Part of a small language model's weights.
Size: 19 layers, width 64, vocabulary 2048, 1.01M parameters.
Architecture: learned and rotary positions, biases on query, key and value, tied embeddings, attention and MLP in parallel.
Each number is 500 + 25 x the weight over its row's rms, rounded and kept within 0 to 999. Layers, rows and columns count from 0. Numbers have three digits each. The size before them is the row's rms in percent of the matrix's.

# q: layer 8 attention query, 64x64, rms 0.0841, rows 31,63, columns 0-31
# k: layer 8 attention key, 32x64, rms 0.0892, rows 31, columns 0-31
# v: layer 8 attention value, 32x64, rms 0.074, rows 0-31, columns 0-31
# o: layer 8 attention output (transposed), 64x64, rms 0.0757, rows 0-63, columns 0-31
# up: layer 8 MLP up, 256x64, rms 0.0922, rows 0-34, columns 0-31
# down: layer 8 MLP down (transposed), 256x64, rms 0.0891, rows 0-33, columns 0-31
q31 109:550487471493525525519493467520543447497517475450502510494473504516500510513514523509520558500509
q63 107:525502510481495512496482520507501482440540522461494519521481547469514508496524522474540494507495
k31 109:497473460498506494534491567528482451449497526526499501504474488514499509503529509490497501488518
v0 099:529551451509506491513467481547516504503476471519481500537487487541461505524490454541524559514521
o0 078:477486531502529480452474501483537462475525527516513502483537486502486492503505532511519495471509
o32 105:546490467487536531526551494489488495555481512506498476516473514511511456487487526496501536492485
v1 101:496497544507498483542516501456519524550458486512516530481502523504486519464526510508490484562531
o1 088:502477481492493496498470522557487528484489539532488497519502505500506524516469531514522503484505
o33 116:478524542527532527549531509482505508482492480505504492448493480492487524497562485498491526514491
v2 098:490513549485505515495536456504431478458521515498497520488433515467526521524505479504512457485500
o2 096:480503496504467481488485487539472499508477525492490550498488473513527518461475492477487556514545
o34 096:509535544472520489491529523504518497490497474507501502505497494512488466521520466482526448464451
v3 096:550542511543504538495484499492493511528526467534453508498493495474458495498475485494498493484503
o3 075:486529498470513499473512508489517501502478516493491460488417477501479507499533506486529472508538
o35 115:509454498525487493510548487491482480528497501514485552462573502488511468494480473516513524482487
v4 098:562504463457495511478488481504413497492518479506515514513502499469537552530461470551488482528508
o4 095:503498532448496528511495491539559525485497531476531521495514468492481514514479518511513521459517
o36 102:523500511535518476477499505518476502539451504520494529545501545494510483513514474507530486537495
v5 092:508489464507512488485522461469470509503486504435526509476516497456503513529498490477487507518481
o5 089:479510484500489511541542506450469501487466511502510503494484488519530512493532513551454499508498
o37 103:549517484516517485495482497546550481504543488490493500530515515496450490525475486482517475479489
v6 095:488487508512525514514462480475468513518441529499492513516513539482494532491487523513471536487523
o6 088:497515515484506501474527510501495461503504490494523520567512456488505504479490493522516485501487
o38 108:480493502484535525527477489505480472468452498530495499501488504478490521499524487491514500531506
v7 089:543461534480478529506496513481534502533506503516552506466523520507482515517487484490502475506491
o7 087:453480504478522500498497508519506515515512485435473514514516514505526468490543503500533504492532
o39 101:505488513528457509517487488449496485493468481550519502468510535493452538497503486507485472521459
v8 106:535478468506492504515506539474499453545499512459523522503509469523451519534520542529468507539493
o8 091:501462508504473451512425499513493492479551508531484516478486506494518495477534490531468520505485
o40 115:516521488489513552516476531469513505504499458505500525470479490484489514514495480487551455527496
v9 096:488476510517468528545514506489471458479500477469529537513491519492527525494492473479473505530525
o9 090:523517490484506516465526436490501484538487510465529462505475473503500515494472513497509502465483
o41 108:488503477478522481520450540535501505478503492503482553488480503520526491518532498518536499496512
v10 097:445518498501518525496506492501520486486448528492543478499526515488511527482520490545474448492473
o10 092:508452501479511501494506518477485485507517467522433497474488511490542498486496479575522477476508
o42 102:488525499519552496462497480508530486474490534487508483523503449539483511543536541451503512493501
v11 099:492520496499477524562536528499467478515509502549518506484534486503533496514502464495519457516519
o11 090:540486513503495504517480531512513488496518479533499511505500524491475540497452521490506500508493
o43 115:475494485525475487492534485541497530516514488454501495478512512500525469487530498502495473486524
v12 093:542497493559496471525510508529498475534536472528546506488506500517476507496471518474540463495502
o12 095:496513485469482534487497461502518453474462526483435487489492484522505497454502506498473519488511
o44 108:463467515520512466510480505499448497542543468468543491471495527489487509490513465496487464492491
v13 105:544471525548525506509481518492511494530510516499500484518512556511450491502502488495462488498456
o13 086:493516459498527503475455507482512491481555464504513494458497497507508481502522522495475498484504
o45 121:495491528510466506527498532504504530509480554507514525487475503499498513544506442542546509545495
v14 095:484462533524507474506509532491568475477500471508503490551462518493482520509473481530511490499446
o14 086:521501479472489506499513485504514458537482517495462461506524499504490504493495499489521483514513
o46 114:464483524532468469496465510470490557499530469457531540482460471490495490527491515492472499503455
v15 107:489537500430493507542511500501512489448519495536488507518483507482520539504533518530496518483513
o15 086:507520497501504464517516504494528487538468513491503478543529494491509493506496492471486477521528
o47 113:498508484464538522490508480503477525450519515483525517499486501506524456489486512509519529469495
v16 093:503505438536555523509473528528513480501481510504483529519524507495509514478471475465476492503545
o16 090:527523538495516519466548491505484504510464480520488504497521477520469513511495528520488506476500
o48 106:453458490505460480532476518474499464472497535501483494501538529448539503479514462493499491516516
v17 109:507522484476487497498519486520522520523479494466561485468481465516485527533490490485480486515488
o17 095:465495545521521527502502459527476522495493484480458498510500507536491469459511512517509503464546
o49 114:525505448465497506524474530539530512522530500502536451480489457493497498504512480468492524511461
v18 110:547471475462455508483534509518466497511513493472506501505486502522496517497529544548443486504510
o18 104:467520521521502489500468476496534529527469511494490496512473487484473516504535488469501511520476
o50 111:509502515512530517482521508446500514498495476507525502480514524547481502529532528523540454465518
v19 100:529532526456536538518467483476495502527506485503528502471488483480529478509475491486555493474504
o19 083:477456514515526487518484512497491501546449473511473504504514512484501518514521539498499474555447
o51 108:514483516469463498483489505494479470493525519458508511505481514477478473481493446486509531456525
v20 090:541482461511530511522496528514532518490503502486471464509509517495508530533514531484517497535518
o20 097:498518504515517515490443481527483531516515495494521517495516541546509526519496506486452495504501
o52 101:483488498504459511532520528516549475494519529524460507526483495484480512477530466504551524517470
v21 100:468445532493486477522516510493492529515486471462536533512501497514493505484527448543489510506480
o21 089:493499527513516500512547506467481517464497510517527469498531467509527477533458473474514511498525
o53 103:512533489505516497487475485495500483552521476459508533499490545492504514476497515539471462522459
v22 110:473486479465495487502511475488479514487464495466520563521534443470516487532496482496461524510545
o22 092:557443542496493511554515531485488524490504510472531483460462504492518499498500527501498511484510
o54 118:462553423495524524503485500486511492505510487526467541510555513497537523468498475495493478511485
v23 099:524492479488471503510479530481513462519497530477509470537514517506475505485485523514537506518529
o23 092:484550480487458508527518512511457520492522488498499495472504523508514503532467483490504533548491
o55 102:481479521522521524498464484483528545470522542534470484516490511473481480483508534520508527482488
v24 101:488516478505489491486540543498480548548491518478523506453528493479540487503485481501498522526520
o24 104:496440532471546495463519513521519516487460477529503492545484484493501507529485482477488472459496
o56 097:503528476527479474498451478513502488514503517468526486491527471510446516443488530547506506532502
v25 105:561508482513449498519483537540496504505512522492505497520475480529504452482493504492492510445512
o25 093:486483466515496536500482532464463502439537493455510515470470454466552473520476511513496479523517
o57 113:503520533495493487502509514511500508567497485519469476517553537540494500468513467471488530501486
v26 109:489520455526532475489516486461517449523505515512569505485491482476536522498465501505477516525502
o26 081:488520533448517501504479517492546521473459524533470534524523484542507484526531472494524470516532
o58 122:530483469552516498511486494493492489464553502488516464478482531451490541512499499514524513518495
v27 116:535485533532470498444494451518500518492509486538465505556476532505495504514491503521495481545538
o27 086:480514502494474537497484522530463471496535475503432483437487507502497501483513502489504523503512
o59 123:530492492537503459526542477485517528529438515515560542518494540475520503536491499515512456494509
v28 099:468519498488466523488470456452500447515527479474527508508529507471517514485516476495434499451511
o28 105:514486505527494495463554462527489517524505542506526510501458492516497469489456532538522481513482
o60 101:487508497492522495524463546485518504455518490487464493507500538484532546550531468497519517502529
v29 096:492470511469508476484465483484508477483504516487449494500488520491488483510484497537459424498549
o29 091:493488480526478477484544518562466510517515465497461480480517479471514483471479495477513565485516
o61 092:467522520509517518509485515461499514467462563529499522544480533479511529542505486497507447514474
v30 098:478543496466507488502444505465498518468486541511479502518505517454508500495548452515532505474521
o30 082:536458506512521497470434515498520526513509491522527512513493519497511518479466497507496482493516
o62 109:494540500510492526531564458475488463464509516479488505515525512465476487552485528497522528477498
v31 091:487481523470509502527546498526480523501528510506493536447522533494508474458487503521487492468496
o31 096:506551514536518482483494483463512501513500508518488507498465503457487489532519540498538510507509
o63 107:460472496496516512508452499554465476482476469468520495491496498515508538449493448496466463497495
up0 089:493475501482471522511438539485503522480469505504471501524478493516512492494539474494560492570470
down0 081:517491524526512484453514446512498504493489499465506513496491504475490529508503516484478554433514
up1 089:521477503505497495496521498473450473453506497454487487480495519526509540490521548509549516533515
down1 090:492524520511470502519507471507477486455480479516506544520448480494524473508495509455509531489502
up2 111:511568505482484497527490472521482499500501490549532499488519508498538480478484486539486486496535
down2 112:504511518501528476540542447482499504473472488505478528546506498532523479477484489528523481521534
up3 107:534511498500486468453469443514487493471503533519479498481497509459518505512494516522480525491463
down3 106:521467522514520506535525528496539494468536520502509489500488502564496500527487518496523532446523
up4 095:437505512441489521535508517531515514467515532493482518507480532486547506527520542507499502485538
down4 099:545463531480485489518485507473454535555463446509502496532484510528492539525518496504520517548511
up5 089:491518472482487512477489483521457530518475482492506530459482501476479480502482516508486511496489
down5 089:482500539480432549504479522457507491493518506484509481462499483550512524491542503513536494531479
up6 094:537510502516479477482531515515462502508497486483468493545487515483506487459480568514490461508481
down6 114:529493519510472513515488497505552530489466482490504475492506520521451505471522503492468486510492
up7 097:495482530511452500508471495445479504501469498466496474519487521475503535508544524494501451494512
down7 114:459517463509472516504464533471422494481495492483508453537529504490481475528496484454501477530490
up8 075:515516452533495487551459516532499524475534514485507468524521569504521546470505514518485505519495
down8 075:529488514468494530438535498468489483503471481499502528488508458487534494488492491514475468505514
up9 105:502455495507533507572512490522470499464525499491487510493522458477527501484517451518489522516501
down9 118:523489520514480526510498500510449464467468523463495490525495510506532459487505525540505559468530
up10 092:468491521519444527506526491505508474492439525500510506482460505460488490472480549504522522521545
down10 103:499505522502481472491492525555496483484476530499509481505563491501498555487557488511480510467506
up11 116:471532427496453498497509510477515487541497485480473459473522529498534468499478535525485486488519
down11 115:531447502496509555473532477469497506509517509487539481515474518465502513485490494500488509484477
up12 086:494498507491564510501505502480520494525500477520471486513518468515527535491496461481542511483479
down12 087:461501502520488494527513544529487540478491500463499458529482539484495520467537493531492474497509
up13 102:508554502478489484513537490470496519486476444503492452463535501465484519508516484484509524496496
down13 084:507485522467496527456514524535475530462525527510497537524454481523501494496500483490510505515539
up14 087:507490478536529525551477486534505532496516501506473472497480469490469494502512541506507510499481
down14 087:511495472483503478476547460496516482493523454546500465496508548468526498469496445491506487495474
up15 093:467512464512526490490463513459479445497488510516522496520492494457551481483485528537460496505458
down15 084:502512477505504477511498546518520494447516538488475520480500484501464501532478497515504518501511
up16 096:558494513515519505483489526511523509453462524487480489503488507485544486479518501463507514502494
down16 096:482512486511499489481533511445500479512501529494499491531473543509536477514456468478499505499456
up17 108:498484521492491510452534470483496484471491488467536500535495514477506441506501547461522522482469
down17 113:503485483471522456456481456454516500517478495498473507469483457506499519529534454509518487478492
up18 096:481501490528497526486491503546539489499556533448456494483535531468480484467460499519502488570485
down18 092:523518486554505509486502471528492491490510515481548464505483523481501499485475481503455535546473
up19 099:522545467455529500512483492490498481508458469476515485514484523520498482470537475498489515530514
down19 108:530472527529520521499494525474519519521498496575486511519523523490490496542492504507498499507437
up20 094:507507518489472482506473518466471486456519481514504494511520511444552488506506496502480452506523
down20 086:530496490510491550484522500505534507533481534484527477478453456563457484519514514519500527494465
up21 107:550502511501520502475484522521489532544476492488524516472518510542519448493521463539533495504502
down21 094:477504503524486522549516442461500487483528520530534482514510481429502546528503523482487489466486
up22 101:496442494544455482478517471517508525487477513516482494482535468499500506488511511516529528519540
down22 096:487521491473501484486482522540482522506530483500473469523471500498506467533507477499463506486465
up23 107:512525512499477480518491505475506463514496474520478507482534495506503546440517455481461496489534
down23 102:540522497526477545472478505516508500461487503498509516531492525489516468493547534505482490477513
up24 090:463479492503501476472469507471490474464546470480459468491551515452498486484516512467522516473513
down24 099:553508479501523463504519488452478496518508502499508516469480514518500493498470530533479485527505
up25 085:518463526470505543500506529513522500491512515498445479506486467551489564459510451522518513494491
down25 090:499458510503527501490503508541477548560459488504520513537522507541506481511444519537513503514510
up26 093:521504544497475503503482501505535528521467457481474535487508511441481525467551489542507472503477
down26 100:480502499510505498517515502494480435500499540497518470490477518504492481461444511487519532482499
up27 104:502484463515494526501471457488504556498532479482559488461526514506513514496482473503513497509529
down27 095:491554524433506491501464436503499498465535491529472512522483474476498517482478477515512497513520
up28 103:465492500468529511531512478557491480490505500488494450496512469485488555532538510520497523507524
down28 110:508479502541470474517534526487487505546475517498525538492514519509501487522461474485527494542505
up29 116:481472490489485522479508479490466461490511510504541527491501476525510465513477521465519529503507
down29 103:543511437498504543454504521501513492496469477502456479490524494483454519500522494500535442507530
up30 091:478505482494479541491484479487529533517484495480475490471459485487530488497466494476510468490472
down30 085:470522508490527520494516473543480479483482497520506500512520528508489537493564484505482496539501
up31 116:515490519492435522542489546444482498456502481510513498512534468454507526481491494476486462485491
down31 111:502490468487551482519510467508520531514493464522509495520484547540451468505551498512461514483496
up32 089:526501529480463501449507513543493507514505526507534466519493516566471465474485507502508498473494
down32 085:487487506462525500543487550519528493485508484491488524462500514464523494521553440491544499509470
up33 091:551495501495457500486526521473452523471496501458474503508511474470565487495447502475489502523517
down33 091:482488502506514491513490481517539497549517530492512507527503497506473516476530493512513489512461
up34 087:509514518480500502506464512508524494544531486525517486491517503516478497478535487543536500522488